{
  "n_layer": 9,
  "d_model": 384,
  "n_head": 4,
  "n_kv_head": 4,
  "head_dim": 64,
  "d_mlp": 896,
  "vocab_size": 18037,
  "activation": "swiglu",
  "norm": "rmsnorm",
  "norm_place": "pre",
  "norm_eps": 1e-06,
  "positions": "rope",
  "rope_base": 14300.0,
  "rope_fraction": 1.0,
  "qk_norm": false,
  "attn_scale": 0.125,
  "bias": "none",
  "tie_embeddings": false,
  "parallel_block": false,
  "init": "orth",
  "init_std_qkv": 0.0148,
  "init_std_o": 0.0035,
  "init_std_up": 0.0148,
  "init_std_down": 0.0035,
  "optimizer": "soap_variant",
  "lr": 0.00463,
  "lr_mult_o": 1.41,
  "beta1": 0.95,
  "beta2": 0.95,
  "lr_head": 0.00792,
  "grad_clip": 0.5,
  "warmup_steps": 200,
  "schedule": "cos",
  "final_lr_fraction": 0.03,
  "batch_tokens": 262144,
  "seq_len": 1024,
  "doc_mask": true,
  "train_tokens": 1296000000,
  "steps": 4944,
  "dataset": "wikipedia_en"
}
Each number is 128 + 24 x the weight over the matrix's rms, rounded and kept within 0 to 255. Layers, rows and columns count from 0.

# layer 6 MLP up, 896x384, rms 0.16, rows 53-70, columns 256-383
[[116 153 132 165 142 137 147 128 137 115 138 117 125 117 160 134 106 124 115 113 151  71 111 108  91 148 176 124 133 144 163  87 141 109 152 138 180 100 103 122 132 131 141 104 140 117 127 114 164 123  85  92 100 114  85 134 156  91 162 134  86 140 135  89  77 139 150 168 156  89 157 123  94 131 134 135 107 154  93 156 105 145  85 133 123 106 123 118 138 165 104 173 161  69 132  94  96  77 162  91 122 145 124 151 145 117 139  93 126 110 136 122 130 150 125 114  51 123 149 150 120 131 148  68 155 173 123 116]
 [179 144 124 114 114 147 105 145 137 144 142 112 149 113 114 116 119  87 143 106 134 123 112 158 108 110 115 148 117 124 157 106  81 150 160 141 114 122 123 161 125 101 145  90 100  89 125 114  87 113 163  71 135 102 106 140 111 180 100 128 134 128 104 119 148 159 164 127 123  98 108 120 134 139 140 153 120 118 137 104 127 128 141 123 150 154 138 126 112 100 140 117 146 148 144 154 150 144 114 124 124 125 157 157 138 144 114 121 116 159 134 159 138 114 122 120  77  99 172 117 140 125 136 131 118  87 117 162]
 [121 153 112 156 146 121 177 115 105 121 105 133  78 133 146 134 106 106 122 150 107  93 140 127  90 150 126 142 147  85 140 141 107 130 183 114 134  98 120 123  99 105 120 131 129  51 126 111  81 136 142 144 135 130 107 116 142 126 153 118 146 125 125 104 135 108 146 139 139 126 138 162 144 117 164 146 119 144 141 142 146 100 154 109 150 124 105 124 122  74 130 127  99 128 143 100 144 149 122 137 109 126 187 136  82 102  97 135 168 131 124 141 134  70 115 113 103 120 155 117 124 107 144 128  99 131 105  99]
 [153 136 128 109 108 139 140 151 146 160  52 189  75 136 169 137 139 135 117 162 115 138 165 101 119 160 122 138 156  99  90 143 121 101 110 158 144 125 124 137 145 116 143 103 188  99 129 154 147 153 138 106 120 136 157 105 126 133 130 125 148 139 139 129 176 134 108 107 150  81 118  83 113 139 148 135 108 105 172 126 145 156 124 141 138 118 141 150 166 115 107 148 169 124  92 138 138 100 112 126 132 131 128 142 139 116 145 114 109 101 118  86 120 129 132 107 141 134 117 121 118 122 106 130 149 149 134 153]
 [142 109 130 124 160 110 117 139 152 177 119 125 101 144 171 124 144 132 149 154 145 154 168 109 129 154 172 128 134  86 145 123 153 120 149 179 123 122 167 132 102 109 118 123 159 124 142 188 130 167 134 144 109 146 115 120 121 161 151 132 146 157 151 108 134 115 179 110 131 111 189 106 116 133 123 119 153 164 113 103 148 127 163 147 148 101 123 152 137 182 125 102 133 124 127  94 123 132 167 140 110 143  99 118 114 112 129 146  97 158 166  96 132 137 157  90 148  99 110 115 101 130 115 136 103 108 167 127]
 [154 114  82 154 137 166  97 127 125 147 119 119 113 183 137 130  98 106 117 124 133 119 124 121 115 142 104 122 174 157 126 147 118 159 160 154 166 118  53 140 139 151  95 129  81  75 134 135  83  87 138 174 123 132 117 126 115 106 116 164 110 171 125 145 124 110  90 128  94 114 129 105 144  98 116 104  83 138 128  93 151 112 143 125  86 151 100 173  91 108 123 169 155 121 100 101 138 143 134 152 117 150 164 149 126 149 140 145 148 183 121 114 120 157 103 152 121 150 109 149 119 129 150 135 144  94  71 110]
 [133 133 139 123 163 143 119 118 143 131 143 119 128 114 128 107 170 124  75 171 144 108 113 138  92 141 140 119 139 121 142 123 106 115 119 119 115 116 124  97 107 133 122 139 135 179 147  96 138 153 133 115 153 108 112 154 148 149 123 127 179 105 119 127 159 151 103 108 153 123 123 131  54 167 162 113 165 142 162 141  96 120 133 126 148 103 135 148 131 115 114  99 142 132  77 130 133 124 103 133 112 114 133 148 145 140  88 126 121 120 151 107 138 139 127 119 123 166 121 132 157 141 142 117 149 137 124 142]
 [136 174  95  93 134 151  98 141  84  94 121 120 147 118 150 131 120 134  99 147 110 109 116 137 154 145  96 112 118 134 133 106 129 106 157 169 153 126  84 134 121 135 139 107 121 112 186 107 140 158  91 111 140 100 149 159 124 155 129 155 123 159 125 116 108 135 120 159 141 132 139 113 120  89 136 184 147 150 131 116 133 131 105 112 181 109 137 113 127  97 114 132 146 136 128  97 139 157 107 123 130 142 133  87 106 104 170 105 121  96 193 146 120 120 157 154 119 148 110 119 106 136 153 130 159 106 105 134]
 [144 166 113 112 100  82 139 103 119  93 137 122 119 115 114 131 136 134 147 133  98 118  86 107 139 104 139 137 113 130 105 108 123 131 144  96 134  90 134 120 146 182 140 152 155 124 139 124 102 133 118 109 137  93 142 135 133  90  97  86 130 146 105 154 169 113 119 128 114 112 155  98 118 122 152 128 129 169 132 124 133 143 119 117 127 127 155 137 157 126 128 146 116 145 114 119 129  94 149 139 117 132 147  95 138  86 105 156 100 103 116 122 138 137  92 113 131 113 117 143  97 106 149 119 165 118 147 126]
 [ 81 141 105 139 119 133 153  99 162 149 124 126 168 107 116 139 101 114 115  91 135  94 107 130 123 109 102 148  97 136 141 128 133 136  88 152 100 121 116 123 143 143 133 127 106 139 157 153 155 142 113 156  85 100  98 110 150  87 111 151 115 114 115 150 150  98 122 110 133 131 118 146 107  98 106 166 118 141 110 106 125 121 117 185 144 133 108  61 120 126 117 145 134 130 122 160 135 133 127 113 154 116 146 141 112 145 110 126 127 117  85  90 116 144 108  89 111 126 142 128 129 130 134 146  97  92 105 133]
 [ 68 100 152 132 151  88 132 182 135 105 171  96 120 103 140 171 122 153  88 116 174  99 144 152 114 123 142 156 161 115 131 166 113 102 129 132 113 114 138  87 121 149 168 170 134 169 130 134 132 119 122 114 104 166  98 117 162 130 118 149  76 144 150 143 133 168 128 144 105 117 134 144 116 165 111 162 127  65 141 169 104 169 119 144  76 146  58 135 121 130 130 172  82 136 131 145 113 157 119 121  82 154 105 177 122 163 104 138 137  73  82 111 142 137 118 140 171  96  88 133 115 120 116 191 102  76 145 142]
 [ 70 143  97 116 117 123 168 135 107 116 157 103 100 151 141  84 142 142  85 147 144  61 118 122 145 115 147 168 112 176 111 137 136 161 105 118 155 169 139 127 134 124 120  96 129 106 121 139 112 101  83 126 177 167 135 162 150 163  88 123 123 104 140  97 137 163 136 127 128 164 142 154 156 137 117 164 154 143 105 152 144 149 149 118 146 164 111 121 121 133  98 134 122 135 146 156 108 139 134 118 131 119 142 146 142 113  71 118 160 131 148 118 114 113 131 121 135 124 127 138 145 110 122 108 160 141 140 139]
 [120 155 167 126 124 121 129 107 130 118 145 126 147 148 146 130 140 156 106 143 117 123 117 161 159 156 133 143 117 106 183 143 146 149 111  98 107 136 134 159 184  95 159 116 149 119 151 130 151 134 162 116 124 145 126 145 117 141 156 105 110 125 134 160 177 109 105 150 154  97 178 117 150 114 141 123 171 159 148 143 137 138 132 131 127 138 141 110 148 132 114 182 117 134  98 127 105 116 139 113  88 152  76 149 157 130 109 159 130 138 150 143 159 131  75 146 117 155 164 154  67 153 140  95 126 122  99  83]
 [150 154 101 119 109 142 113 167 125 141 106 108 117 122 136 103 126 117 121 135 132 142 155 149 130 150 114  97 174  99 136 139  81 106 118 119  94 154 137 144 132  73 134 133 100  83 144 151 131 138 159  96 121 139 117 100 109 109 162 134 135 160 118 122 153 141 167  98 130 140 153 127 114 111 108 127 104 140 109 121 128 110 119 134 107 104  63 175 116 171 167 104 160 124 119 102  89 105 135 138 111 123 116 155 130 144 140 123  74 130 115 130 142 125 142 123 143 116 139 144 153 112 137 124  96 142 165 157]
 [136 141 141 134 144 136 129 116 110 102 162 139 136 146  92 133 127 133 107 105 113 132 196  97 130 116 134 113 126 122 142 125 120 109 100 119 119 136 120 111 108 114  94 110 163  84 138 116 137 109 152 145 159 110 142 107 127  61 153 141 115 130 138 120 134  76 132 138 140  92 108 134 105 118  73 102  93  96 151  54 143 122 101 122 124 156 117 141 110 136 129 128 140  96 132 107 145 119 118 103 102 118 128 137 119 132 126 142 133 150 144 142 109 135  86  79 118 122 138 125 141 146 171 130 101  89 144 151]
 [145 174 118 135 141 154 127 138 158 113 112 119 162 127 176 136 141 144 137  91 153 141 141 115 139 114 173 107 137 113 100 135 110 130 143 182 163 108 175 105 116 110 126 139 135 145 106 167 150 134 127 136 150 146 161 108 119 163 123 149 154 116 148  82 132 131 133 157 117 119 132 103 127 155 103 147  94 178 130 105 143 140 146 111 108 113 147 136 127 121  73 141 161 117 138 162 150 165 142 130 111 103 151 122 129 130 128 109 134  89 118 108 131 162 116 172 132 135 118 110 107 132 170  93 110 141 154 118]
 [123 132 162 155 110 183  88 145 106 127 155 151 113 150 117 108 146 160 163 105 137 108 123 119 116  77 149 135  96 131 121 142 131 103 123 164 149 107 111  97 128 114 138 128 132 169 122 129 153  94 108 111 152 115 110 130 173 129 161 138 128 127 156 153 139 121 101 125 152 141 170 139 112 170  89  78 143 123  87 173 139 132 141 102 110 129 147 143 137 132 124 101 134  82 128 142 115 132 126 128 185 107 105  94  92 104 152  82 169 122 133  88 111 132 102 138 123 151 112 156 142 105 120  76 144 113 175 139]
 [121 119 151 143 143 164 156 139 148 105 116 136 121 169 206 141 116 131  84  96  81 146  80 143 137 123 155 105 122 145  93 122 124 142 136  96 133 144 147 123 150 137 145  78 174 100 170  64 123 137 137 110 117 116 127 147 118 100 137 107 162 163 112  94 130 111 105 115 127 142 105 156 153 140 162 200 167  91 135 130 129 157  92  89 130 116  56 123 126 138 145 133 189 137 111 124  76 158 113 109 187 119 148 116 133 140 133 107 174  92 162 156 136 156  89 122 134 139 181 149 140 141 123 112 106 142 124 126]]
# layer 6 MLP down (transposed), 896x384, rms 0.157, rows 53-70, columns 256-383
[[ 78 145  97 137 161 127 117 145 133 138  80 116 147 132 129 124  90 124 139 140 136 125  80 157 112 144 176 101 137 187 126 141 154 166 150 121 130 155 164 121 140 146 108 144 106  21  75 127 163 152 143 105 124 150  77 119 103 187  81 127 100 137 146 133 110 105 102 128  74 140 117 160 120 127 138 127 149 134 138 149 117 142 166 123 155 132  81 119 114 135 122 174 128 100  72 102 133  98  99 182 136 100 104 112  83 105 147 138 131  97 149 119 164 162 133 137 134 159  98 130 130  98 114 152 163 129 120  88]
 [154 121 160  87 199 113 148 105 127 142 140 100 111  96 106 142 137 104 112 138 140  99 165 140  96  92 134 108 119 108 145 140 116 161 130 126 140 101 162 176 109 122 167 125  92  74 158  78 139 118 142 150 157 110 122 119 145 142 138 127 120  96 126 125 174 158 128 132 109 103  77 115 100 146 165 112 160 139 112 131 118 109 157 133 148 140 135 124 164 107 137 116 175 113 124 146 135 102 167  91 144 150 141 154 118 161 103 161 132 145 126 146 120 110 102  92 111 124 156 122  87 101 123 127 146 105 114  84]
 [150  61 153 146 118  44 193  60 112 111 153 157 103 148 151  84 124 160 130 105 108 101 131 144 103 139 152  79 110 144 148 154 182  82 185 104 151  95  96 163 115 130  88  89 138  88 128  86 105 118 149 120 118  92 140 129 144 130 214 117  56 171 127 135 146 120  93 127 122 151 105 111 137  76 142 158 102 128 159 142 103 152 133 146 194 168 105 191 106  79 140 161 130 145  85 174 198 118 134 157  93 193 112 108 124 170 138 144 175 113 133 103 139 131  79 129 185 120 168 101  95 119 140 116 112 161  69 121]
 [166 115 121 116 102 114 143 125  99 148 169 153 122 154 100 135 156 139  98 125 169 138 147  84 153 165 114 113 120 155 141 117 136 141 140 101 109  72 115 125 141 133 125 138 112  34 139 121 134 143  85  96 123 162 124 112 106 127  97 107 135 121 107 123  85 146 139 128 132 147 163 147 127 160  73 104 126 195 130 139  85 161 104 181 163 120 133 166  92 113 105 162 144  99 125 139 153  91  57 108 122  92 145 103 145 132 127 134 131 135 150 114 116  89 123 159 147 119 130  88 151 150 169 158 151 122 132 138]
 [ 79 127  75  98 169 109 115 112 131 134 158  94 135 193 143 151 159 137 134 128 119  83 124 168 147 164 106 173 145 119 138 134 107 111 108 102 135 149 157 122 155 140 142  93 149 187 110 119 111 113 123 113 126 119 141 131 111  76 168  98 128 111 135 102 114 167 127 147 137 123  81 170 145 157 153 109 105 119 103 175 175 106 158 143 134 135 159 159  87 117 145 132 152 129 121 167 163 148 132 129 103 101  89 116 137 128 187 108 135 139 118 139 149 160 105 147 151  90 128 149 128 131 141 154 128 123 112 107]
 [144 120 161 106 161 105 136 141 143 121 183 127 141 137 127 151 124 137 127 144 141 133 111 161 142 123  69 128 147  86 115 102 147 119 140 181 119 146 163 119 133 121 148 103 109 108 184 110 110 162 111 142 161 152 159 106  82  79 128 118 117 123  94 122 103 108 181  80 180  82 188 133 113 130 115 130 157  96 104 123 137  90 142  88 139 119 147 140  85 130 102 119 113 145 186 102 125 143 148 122 151  99 113 144 163 118 132 123 108 143 105 155 151 169 134 122 107  82 129 141 128  71 138  98  93 112  98 145]
 [105 143 114 167 120 135 105 148  90 139 129 129 153 132 126 163 112 132 171 121 120 139 137  77 120 134 125 137 132 105 179 143 147 129 184 135 132 149 139 137 152 170 174 118 152  96 114 129 166 105 127 129 141 102 125 147 145 107 120  99  85 110 175 161 132 105 101 111 137 139 141  92 122 132  83 115 113  94 137  74 114 124 120  81 160 130 142 111 109 141 136 196 106 120 138 129 139 154 122 113 162 130 110 111 143 123  98 123 157 124  98 109 148 127 134  91 153 166 123 122 152 121 111 117  90  94 115 137]
 [109 116 144 152 141 127 118 103 151 119  93 130 131 139 124 124 132 125 116 155 141 160 130  98 116 148 135 172 123 110 106 165 112 107 134 163 131 160 122 126 169 156 127 119 127 166 127  96 108 135 174 138 129 104 129  77 196  69 128 107 113 184 165 127 150 129 138 120 126 130 122 131 137 161 140 118 174 166 182 141 164  95 175 122 124 169 121 136 177 130 102 126 141 122 121 125 173 121 133 142 136 129 116 123 134 123 104  57 144 102 114 137 160 128 139 195 141 163 136 127 116 183 108 108 115 114  92 130]
 [118 143 176 131 129 110 143 132 131  94 157 122 116 116 163  88 109 138 124 122 157 102 102 177 173 161 131 128 181 122 101 141 143 131  95 105 103 108 116 131 133 150 145 122 175 156 123 125 136 157 104 125  90 125 123 138 164 154 127 144 146 125 139 155 136  95  57 172 124 130 160 168 117 142 114 107  96 152  82 132 133 109 132 127 126 164  93 134 154 134 164 107 127 136  95 122  66 161 119 124  68 102 121 148 164  99 105 156 129 103 134 146 144 100 165 147 116 135 149 159 110 116 110 128 138 146 145 125]
 [122 158 189 113  89 103 154 106 157 100  96  79 139 181 148 153 116 133 174 178 101 107 126 114  92  80 164 167 125 133 159 172 114 144 124 116 119 105 109 136 101 160 136 155 106 111 105  96 141 175 136  99 101 100 117 127 176 113 158 150 131 117 118 135 136 133  85 142  91 162 155  92 165 151 143 161 113 112 107 131 103 156 109 100 165 200 122  94 112 173  87 130 104  99  95 132 110 128 127  98  74 113 117 137 155 115 153 111 179 141 116  96 122  90 129 122 107 151 110  66 143 167 168 134 159 174 144 113]
 [ 79 141  89 138 148 154 132 126 135 138 123 108 128 126 103 140 106 113 112 149 149 155 121  78 155 114 122 161 143 128 121 123 103 110  99 103 139  71  77 108 130 206  85 153 139  73  99  92 116 159 132 158 113 124 119 129 111 156 151 141 160 136 127  98 130 106 116 151 140 155 110 108 129 142 187 136  96 144 152  88 132 126 129 151  91 139  85 103  67 113 132  80 138 138  54 164  90 135  93 125 162 127 108 102 130 128 140  96  93  91 117  94 107 140 154 145 159 113 142  92  96  93 133 115 106 131 103 126]
 [ 91 141 129 125 118 130 132 143 176 153 132 114 154 149 107 124 154 114 133 130 169 129 120 116 147 103  84 160 101 144 112 170 124 163 106 125 200 116 144 130 114 153 112 105 119 145 137 129 145 132 157 142 152  90 155 102  92 138  80 128 102 121 102 101 112 168 160 151 136 129 127  96 116 131  91 145 120  97 169 140 148 140 138 143 110 146 156 125 163 149 120 157 138 138 131 146  83 135 159 110 164  93 133 126 108 106 158 155 139 112 139 142 119 132 143 157 105 112 110 116  93 143 137 117 161 142 106 159]
 [121 115 146  80 138 126 143 118 145 111 146 170 161 145  89 153 156 134 126 135  86 107 150 168 117 174  69 147 142 188 186 146 145 106  69 119 112  90 124 118  86 115  92 135 128 119 133 137 147 155 122 115 104  95 146 135 123 140 135 107 127 131 106  91  86  65 121 103 132 127 150 127 176 149 130 171 104 166 125 148 116 131 131 133 117  96 135 127 174 114 156 140 116 125  88 191 140 118 125 138 104  79 126 157 101 127 124 143 152 164 119 127 174 129 118 163 143 143 119 141 122 111 142 112 166 121 149  89]
 [128 135 107 104 113 135 134 138 107 112  98  93 139 151 141 138 130 140 129 124 150 121 110 133 157 149 127 110 141 141 105 116 148 132 108 170 158 114 122 148 193 120 158 122 139 124 118 147 122 120 131  98 137 151 113 143 130 147 119 126  96 133 127 154  87 146 154 141 123 154 109  93 140 111 141  95 127 110 106 104 149 183 145 151 150 144 156  85 139 131 160 132 164 149 123 120 123 106 175 130 111 111 147  95 104 144 107  81  90 148 131  91 130 175 133  97 128 132 151 135 119 145 154 125 153 108 169 126]
 [132 111 132 100 156 114 118 147 127 124  96 147 144 125 118 124 129  84 136 173 145 150 118 114  96 138 123 143  83 129 131 120 145 117 109 120 146 106 123 150  96 118 127  91 144  76 138  91 162 130 140 128 196 111 101 125 160 103 110 130 136  77 116 128 131 141 133 107 114 160 135 139 114 125 130 139 105  81 150 146  90 127  94 156 103 108  99 116 125 112 129 141 139 110 132 132 124 101 150 108 105 132 120 126 128 132 191  95 115  87 130 143 130 148 104 124 151 139  88 164 159 138 131 126 122 135 156 141]
 [ 94 152 131 116 158 125 151 110 113 184 157 154 158 115 132 135 155 105 152 171 139 108 103 179 112 111 158  92  79 122 157 176 140 116  85 133  89 154 109 155 109  65 123 158 123   0 145 118 134 162 131 119 170 135 140 123 137 122 129 118 105 133 155 123 162 145 136 129 126 138 161 146 118 164 118 104 162 125 119 118 137 127 110 126 110 165 114 107  99  90 150 102 126 136 137 128 123  92 171 108  95 114 174 152 126 119 122 163 146 137 172 137 146 122 132 123  83 125 173 139 114 139 120  96  95  81 106 133]
 [139 101 178 131 160 180 146 127 106  96 125 118  96 154 113 121 145 102 128 174 141 163 127 103 115 157  74 145 119 144  62 138  89 135 139 136 132 158 146 139 122 141 145 153  97 119 101 142 158 147 105  57 140 101 144 111  63 165 145 122 140 103 111 171 164 131 132 142 122 131 122 143  91 169 141 129 143 164 110 142 144 159 161 132 120 126  74 161  87 119 165 115  55 150 110 125  94 140 155 162 161 130 127 137 134 112 163 158 106 144 111 139  98 137 107 151 179 127 148 159  90 123  65 133 125 144 109 121]
 [120 142 108 114 105 134 146 119 166 140 124 101 151  72 135 103 165 100 133 141 183  84 191 126 117  80  98 127 142 146 149 130  80 130  81 100  86 150 113 124 142 141 143 133 119  86 118 153 137 124 104 181 107 102 111 127 133 134 132 121 144  84 114 107 134 121 153 116 139 161 115 144 126 108  94 126 129 118  96 116  99 160  90 103 119 118 123 130 104 113 158 117 117 129 139 160 109 118 111  92 175 123 148 182 142 117 157 113 143 143  92 172 106 142 121 133 147 112 134 143 161 107 127  76 171 166 136 102]]
# layer 6 MLP gate, 896x384, rms 0.149, rows 54-71, columns 256-383
[[126 122 151 114 104 131 138 137 159 131 155 134  69 156 134 129 114 119 130 123 115 132  84 147 104 162 151 124 170 132  87 107 130 102 146 121 136 134 124 117 131 146 109 127 141 111 109 150 110 121 132 139 127 154 167 103 141 140 138 110 113 120 126 148 124  89  89 146 148 115 105 100 146 114 167 102 143  87 144  99 119 120 125 132 148 115 145 115 129  96 135 149 113  94 154 141 162 133 122 149 130 112 122 110 130 107 135 117 137 115 106 111 169  94 165 149 159 121 129 107 111 126  92 132 185 132 111 153]
 [132 131 127 145 155 140 129 112 109 120 120 141  99 132 123 119 124 101 118 117 104 121 136 114 100 140 109 107 174 132 155 139 133 143 169 141 124 113 120 121 125 108 131 108 129 106 119 117 104 107 130 159 108  89 121 132  98 154 125  95 103 109 142  71 138 128 119 127 143 134 115 161 162  75 152 111 134 137 158 161 169 104 108  98 149 140 117 149 162 122 120 156 154 125 121 118 142 142 108 138 122 153 152 131 132 130 122 138 149 122 123 128 146 130 138 124 108  89 174 125 102  75 131 137 112 128  92 126]
 [136 101 128 131 112 108 117 142 148  98 142 154 155 145  91 159 136 136  91  82  84 126  51 102 106  92 134 153 117 169  97 112 111  81 135  63 102 116 150 140 140 117 147 111 103 147 146  98 120 155 129 108  99 101  96  97 122 126 114 137 145 111 114 154 115 112 167 161 112 131 135 155 120 139 148 143 169 159 110 135 138 133 115 127 194 123  91 180 166 151 139 134 101 144 151 140 132 177 145 126 103 143 121 131 135 166 139 116 128 117  86 100 182 123 106 100 123 156  81 108 148 125 142 148 150 109 123 151]
 [131 130 172 116 137 131 103 133 118 107 178 109 135 112 102 142 111 171 164 112  89 128 136 184 128 128 144 142 103 125 142 124 112 164 117 122 115  88 153 112 150 147  87 104 114  99 108 154 135 127 168 119 150 122  89 170  74 127 165 123 134 133 142 154 104 139 126 140 137 118  90 124 119 109 120 150 167 136 129 119 155 148 117 135 139 120 115 159 131 121 152 104 146 160  91 152 142 141 141 147 113 135 122 122 129 135 137  85 126 143 145 128 161 109 156  86 122 142 128 148 156 146 135 140 128 128  91 129]
 [131 121 114 136 126 162 162 150 174  84 107 111 123 144  90 105 136 122 124 139  82 158 142 139 128 176 115 156 104 126 140 135 140 107 116 126 149 184 131 139 144 133 132 155 137 118 155 134  98 101 143 145 137 183 158 184 146 155 114  83 133 153 127 108 145 137 183  91 132 161 117 119 127 146 105 143  87 135 149 107 143 142 137 170  90 126  79 106 123 159 158 112 146 137 139  91 138  88  97  96 117 181 113 148 147 125 158  91 156 121 122 157 109 124 148 117 154  87 136  83  80 139 109  95 125 125 113 121]
 [123 108 120 163 135  85 172 113 130 144 154 117 120 112 115 116 146 109 131 102 123 119 115 114 103 126 132 103 101 122  73 164  99  89 151 145 118 153 156 124  89 106 132 138 128 129 155  98 152 122 136 142 121 106 111 113 133 144 113 109 153 111 168 120 104  86  93 114 111 155 111 126 131 136 120 138 146  89  97 115 139 170 115 100  99 157 143 122 103 161  99 142 123 132  97 139 148 116 116 173 109 105 129 104 124 112 130 134 124 116 106 132 108 112 126 121 147 131 143 123 129 116 151 112 127 103 126 133]
 [ 93 103 150 137 137 123 140 147 145 128 154 129  86 120 153 154 137  92 152 150 128 159 131 126 133 150 160 107 118 131 109 127 113 109 145 120 150  98 116 114 110  78 127 140 115  96 148 131 133 106 123 137 114  86 108 100 160 114 144 127 113 121 108 137 137 117 149 143 121 147 129 142 160 115 105  65 151 130 157 145 117 146 123 142 122 151 128 107 160 115 132 110 115 115 143 135 134 104 141 138 127 146  98  94  93 135 123  97 103 117  48 127 124 110 142 115 146 166 165 128 147 130 112 131 101 110 161 125]
 [151 103 142 152  98 145 138 181  69 122 126 121 149 156 145 133 121 115 136 115 116 120 144 108 139 112 151 145 116  85 148 113 139 143 123 142 115 167 129 105 144 130 116 140  98 165 127 135 139 162 155 151 100 125 122 112 131 140 129 125  90 122 126 128  76 114 162 126 162 190 115 123 120 156 101  80 116 122 139 124 146 105 153 113 163 114  86 114 116  95  90 100 135  92 120 133 139 148  86  64 123 138 144 118 119 116 135  88  96 150 136 102 154  86 135 154 125 149 107 144  88 116 112 153  94 147 129 150]
 [122 164 134 108 132 142 129 114 122 141  85  86 109 126 142 135 135 131 145 155 134 145 181 136 130 135 121 146 139 115 144 150 136 166 129 160 140 110 126  93 102 109 138  95 163 140 130 129  72 106 161 126 101 123 181 124  97 147 121 160 111 122 143 116  90 126 157 135 132 113 106 102 164 182 114 119 150 114 102  95 146 170 139  93 110  78 135 133 117 132  93 153 101 121 135 137 129 112 116 150 140 107  80 113 149 144 175 117 112  94 154 141 119 131 135 120 124 122 136 117 149 137 144 118 184 128 141 149]
 [ 92  95 144 143 120 157 166 110  93 118 151 106 138 156 120 148 110 118  91 125 110 113 131  99 125 105 101 102 134 144 153 131  88 140 174 127 104 108 182 125 126  98 135 128 140 112 134 167 141 107 171 134 161 114 139 145 150 117 128 141  77 146 142 142 173 129 105 129 104 112 124 138 133 121 128 138  88 141 165 107 136 114 116  98 113 107 151 112 133 138 113 131 117 135 120 141 165 155 161 112 137 108 139  58 148  93 113 154 107 150 123 128 140 151 168  90 101 162 161 143  80 129 117 139  93 105 164 127]
 [ 83 132 166 128 134 119 115 178 140 122 137 159 104 123 131 125 125 115 157 152 144 167 138 164 123 160 167 132 177 120 131 129 133 131  92  86 102 122 118 140 126 100 182 141 137 117 131 137 174 109 125 109 124 151 138 145 130 136 143 164 163 142 104 151 109 114 133 104  73 140 123 135 112 134 121 110 167 155 110 141 149 145 106 113 123 111 134 131 103 118 115  93 121 103 100 119 168 129 121 152 104 110 117 120 131  91 136 159 126 154 111 101 165 146 134 113 152 141 131 138 137 167 161 134 131 147 133 166]
 [128 137 154 150 123 127 105 136 155 158 144 134 141  95 143 136 132 135  94 155 133 160 169 109  89 159 113 125 112 119 159 112  76  85 100 133 129 126 120 118 173  91  87 155 118  93 101 109 141  95 155 149 143 120 127 158 124 157 135  96 161 116 132 154 163 115 107  80 142 151 172 122 162 123 115 111 140 169 120 132 103 163  87  90 121 159 155 120 156  95 162 135 145 128  94 103 119 111 127 107 109  96 149 122 123 136 148 117 119 159 134 172 137 120 126 153 143 122 148 127 139 113 137 157 134 128  93 105]
 [158 140 140 105  93  86  80 131 116 145 130 139 148 127 101 145 105 114 137  94 117 148 140 150 118 132 159  92 148 152 151 145 141 104 169 138 101 149 127 147 134 108 120  95  64 133  98 124 111 173 141  88 132 140 148  83 150 115 121 121 122  75 136 174 115 143 113 137 139 156 112 107 135 119 144 170 136 150  98 149  82 128 134 121 109 133 150 113 104 100 161 149 117 130 141 101 118 142 135  71 149 124 124 173 105  72 147 152 110 156 127 118 117 144 171 103 156 129 155 149 122 149  93 109  96 124 144 151]
 [157 150 125 117 121 102 117 149 112 150 148 131 105 162 153 153 143  93 136 161  97 105 114 163 115  95 123 146 186 143 145  99  94 131 158 132 111  86  94 114 122 130 111  95 164 102 112 122 127 111 181 132 138 150 181 142 131 140 143 152 124 104 147 131 127 100 137 130 143 136 138  90  69 122 117 135 152 116 141 132 135 115 153 149 132 123 129 107 116 121 118  94 174 136 148 134 153  82  95 123 132 150 124 107 141 167  74 140  85 107 136 130 145  96 132 149 149 136 122 114 135 130 152 137 127 155 121 123]
 [126 152  96 125 140 109 166 141 139 165 130  99 130 130 137  94 168 121 115  83 153 113 134 120 123 163 178 135 136 103  76 141 153 139 153 165 106 142 154 105 151  96  77 144 122  86 130 106 132 106  95  96 119 114 133 137  97 144 113 112  99 136 152 114 124 130 132 140  97  86 142 158 148 123 145 155  97 192 137  91 155  98 124 130 105 133 153 168  74 128 145 111 148 147 126 148 129 123 138 162  93  89 115 135 130 102 108 123 174 133 119  91  95  94 131 136 146 161  96  85 145 160 117 121 127 157 181 120]
 [100 177 141 126 115 131 177 102 137  98 115 163 102 150 138 172 157 156 132 160 109 138 123 172 158 146 106 171 110 111 144 120 129  78 136 128 128 155 144 112 113 131 108 126 114 151 157 149 105 151 102 121 129  79 148 170 139 125 150 127 146  78 115  89 146 116 182  98 133 131 122  56 180  78 121 124 113  77 141  76  96  64  89 135  98 147 107 174 100 126 157 145  97  98 175 166 165 109 133 113 116 154 162 196 119 141 133 142 111 137 109  97 128 158 134 131  90 147 128 150  86 115 127 140 113 113 120 108]
 [102 102 111  75 116 160 128 141 206 110 149  98  93 132 121 130 109 124 155 108 112 124 147 108 150 172 127 156 168  93 186 111 111 127 166 140 126 101 166 145 132 136  37 124 141 114 150 138 142 105 152 124 151 120 153 149 136 146 131 113  94 144 177 109 122 111 136 152 119 151 124 113 162 158 133 156 116 123 140 119 151 107 159 181 160 129 136 157  94 142 131  97 136  96 136 100 104 140 135 138 112 122 166 149 160 124 161  83 166 149 123 111 147 116 131 194  95 138 117 166 122 146 127 117 120 108 112 106]
 [147 136 139 107 147 141 145 152 119  92 135 127 118 110 119 101 147 137  97 134 109 113 147 116 101 138 111 154 141 140 134 143 188 126 119 147 118  94  83 163 159 143 133 125 139 118 120  90 158 121  80 127 124 160 162 126 119 121  94 109  89 138 147 100 110 103 155 135 131 109 102 150  98 125 115 133 111  96 151 132 100 179 146  97 161 167 101 169  95 114 164 159 100 124  96 117 124 109 134 117 113 158 115 155 111  86 139 137 144 123 131  95 117 148  95 106 136 139 116  93 136 161 129 155 156 149 109 118]]